Weights of a small transformer language model: 2 heads of 96 (1 for keys and values), vocabulary 2048.
Each number is 200 + 30 x the weight over its row's rms, rounded and kept within 0 to 999. Layers, rows and columns count from 0. The size before them is the row's rms in percent of the matrix's.

# layer 6 attention query, 192x192, rms 0.0913, rows 71-75,167-171, columns 96-191
092,179,207,227,180,199,230,233,200,169,191,198,167,238,191,181,212,209,208,235,217,218,239,252,210,197,156,161,232,253,180,195,195,163,221,178,208,175,217,207,199,194,259,226,131,198,135,249,203,225,191,197,226,247,176,206,189,212,220,170,197,250,199,202,233,139,234,168,134,265,153,215,210,162,184,199,132,226,212,206,193,159,233,238,207,217,183,215,207,220,187,181,187,220,260,153,238
120,196,163,199,197,211,185,170,190,157,245,176,202,166,191,113,230,192,143,152,214,204,251,175,209,183,244,256,204,197,126,234,164,196,198,204,182,180,183,231,211,185,221,195,231,225,232,237,218,188,178,178,197,229,208,199,206,195,213,228,233,167,216,174,197,216,209,183,188,171,187,290,204,203,204,217,246,191,195,192,203,196,198,168,163,215,155,190,145,222,215,206,230,246,173,140,220
115,255,201,219,208,200,222,193,176,185,208,172,223,198,193,231,183,261,159,190,171,158,164,198,152,173,182,203,168,190,214,211,170,206,152,204,179,191,130,201,202,151,193,209,214,226,206,231,216,205,148,228,221,165,149,144,191,185,183,228,200,243,229,207,226,183,197,224,202,173,160,237,167,195,199,201,178,220,182,254,201,254,206,231,156,174,222,202,154,121,192,273,203,239,216,195,181
112,223,208,195,234,190,162,168,239,240,228,163,205,181,195,207,183,231,207,170,249,226,243,204,209,221,200,215,241,155,181,157,216,222,203,151,210,139,246,195,203,270,216,217,256,155,188,200,164,211,156,216,156,225,155,208,167,212,203,184,164,194,202,150,185,187,176,261,194,244,160,204,157,178,242,207,246,188,220,113,242,174,185,233,142,217,205,251,253,212,211,182,195,180,235,233,192
090,202,177,177,223,223,272,158,144,191,179,205,193,206,227,150,196,174,231,208,109,200,186,246,229,192,250,176,196,185,203,187,220,224,204,117,193,201,203,229,266,159,149,155,215,180,205,209,145,213,224,253,204,175,227,233,239,208,195,173,218,199,222,209,229,149,175,179,166,163,197,202,221,196,206,191,156,251,177,220,207,202,193,232,188,142,223,178,266,209,171,237,189,197,247,274,222
108,160,209,201,225,204,199,183,257,236,181,191,180,189,178,216,227,209,235,213,183,228,194,232,172,164,122,194,229,198,191,209,191,180,198,260,206,158,152,203,212,209,215,274,160,188,211,269,162,216,229,169,221,183,269,232,185,181,210,202,179,212,214,192,235,206,210,208,200,227,169,222,206,169,191,208,220,159,204,204,191,192,221,184,195,222,229,204,199,183,253,188,190,175,168,181,244
102,219,209,240,220,229,163,170,151,154,235,226,229,173,188,196,239,219,148,201,215,202,267,234,146,277,241,224,215,193,228,150,182,236,188,187,221,236,252,244,158,240,203,203,177,182,161,234,191,183,184,190,223,217,183,195,209,176,198,193,196,115,259,213,229,145,149,225,151,174,196,246,177,230,251,189,229,214,260,232,172,170,220,172,194,196,195,219,183,155,213,159,176,203,177,197,211
103,247,215,205,254,194,186,190,182,196,225,227,213,130,208,147,242,228,224,159,228,188,219,248,224,155,191,203,218,225,221,170,216,183,223,225,218,174,204,158,209,238,214,168,186,140,249,162,160,182,217,199,198,227,219,206,217,149,211,232,128,194,208,236,193,227,193,217,199,243,211,190,191,185,194,189,245,149,172,194,158,230,170,271,197,220,162,206,192,172,191,155,131,174,206,198,197
106,193,195,177,220,180,209,228,215,178,231,196,213,175,202,217,215,214,183,188,226,178,155,185,217,211,199,233,146,216,205,153,195,163,156,157,208,171,237,177,228,220,245,215,204,231,214,166,185,201,191,230,190,228,165,162,231,183,167,192,189,154,220,192,201,210,155,224,286,182,220,160,174,201,204,201,208,222,191,150,246,214,173,193,185,182,178,258,272,192,252,191,228,203,198,220,206
105,210,152,242,230,234,240,179,182,196,206,187,236,226,192,181,239,234,220,186,191,191,182,235,233,214,155,175,225,203,174,186,222,201,153,192,173,245,199,238,232,246,209,199,214,235,195,189,220,242,257,203,257,202,222,152,185,205,238,218,151,233,188,137,234,212,217,173,226,208,196,218,178,196,237,127,232,216,186,161,255,184,212,190,201,159,173,183,195,196,224,199,196,190,232,232,201
# layer 6 attention key, 96x192, rms 0.0898, rows 71-75, columns 96-191
113,225,187,191,223,203,195,181,192,180,211,220,207,183,184,174,160,212,150,177,184,213,218,178,216,178,239,213,264,159,208,188,202,199,169,160,115,195,211,152,150,197,189,175,234,184,212,213,123,200,160,171,215,260,204,204,195,225,199,207,177,151,216,204,142,227,130,194,188,214,221,235,204,207,220,232,189,184,169,178,249,207,233,214,146,202,206,202,182,249,241,199,169,193,200,213,161
097,250,249,129,230,215,235,199,231,167,185,173,208,174,206,238,182,251,241,184,204,152,212,231,240,235,246,164,151,211,207,218,179,182,265,213,240,206,172,201,202,190,203,200,236,167,199,213,243,182,264,282,214,115,248,168,161,273,235,215,205,218,142,224,169,163,232,199,189,246,227,138,206,193,188,191,186,213,181,187,183,188,224,243,204,164,212,186,251,215,235,237,177,254,235,208,173
106,225,201,153,107,213,172,208,168,229,195,227,188,217,226,216,233,234,213,184,192,207,200,155,237,205,223,246,177,133,225,186,164,211,247,190,200,202,198,194,214,215,198,171,186,209,267,199,227,167,218,169,214,214,267,138,208,238,161,185,182,200,222,97,238,181,222,219,195,219,188,190,189,133,217,176,133,177,234,226,217,161,174,209,201,191,235,173,283,214,193,194,152,169,231,209,199
106,219,205,165,168,213,209,207,222,193,186,217,115,163,260,210,225,247,236,203,225,160,236,225,209,221,179,161,151,180,147,216,222,223,224,185,153,233,228,192,213,175,177,255,211,207,220,174,213,209,248,204,211,244,186,178,231,192,214,227,214,282,278,172,198,186,193,167,207,230,201,188,247,174,172,219,226,189,206,168,193,185,221,211,244,209,184,173,159,218,169,219,200,185,162,226,229
096,220,239,137,247,224,183,193,264,218,195,218,226,193,187,236,183,236,227,213,194,203,142,128,193,269,204,189,153,224,168,195,202,176,160,191,199,232,219,175,201,179,204,209,203,188,246,186,189,163,253,223,221,175,149,231,185,212,238,245,256,186,167,231,257,182,220,207,229,210,205,146,187,214,162,260,234,181,187,221,149,218,203,250,206,232,122,195,130,193,174,225,148,205,228,207,155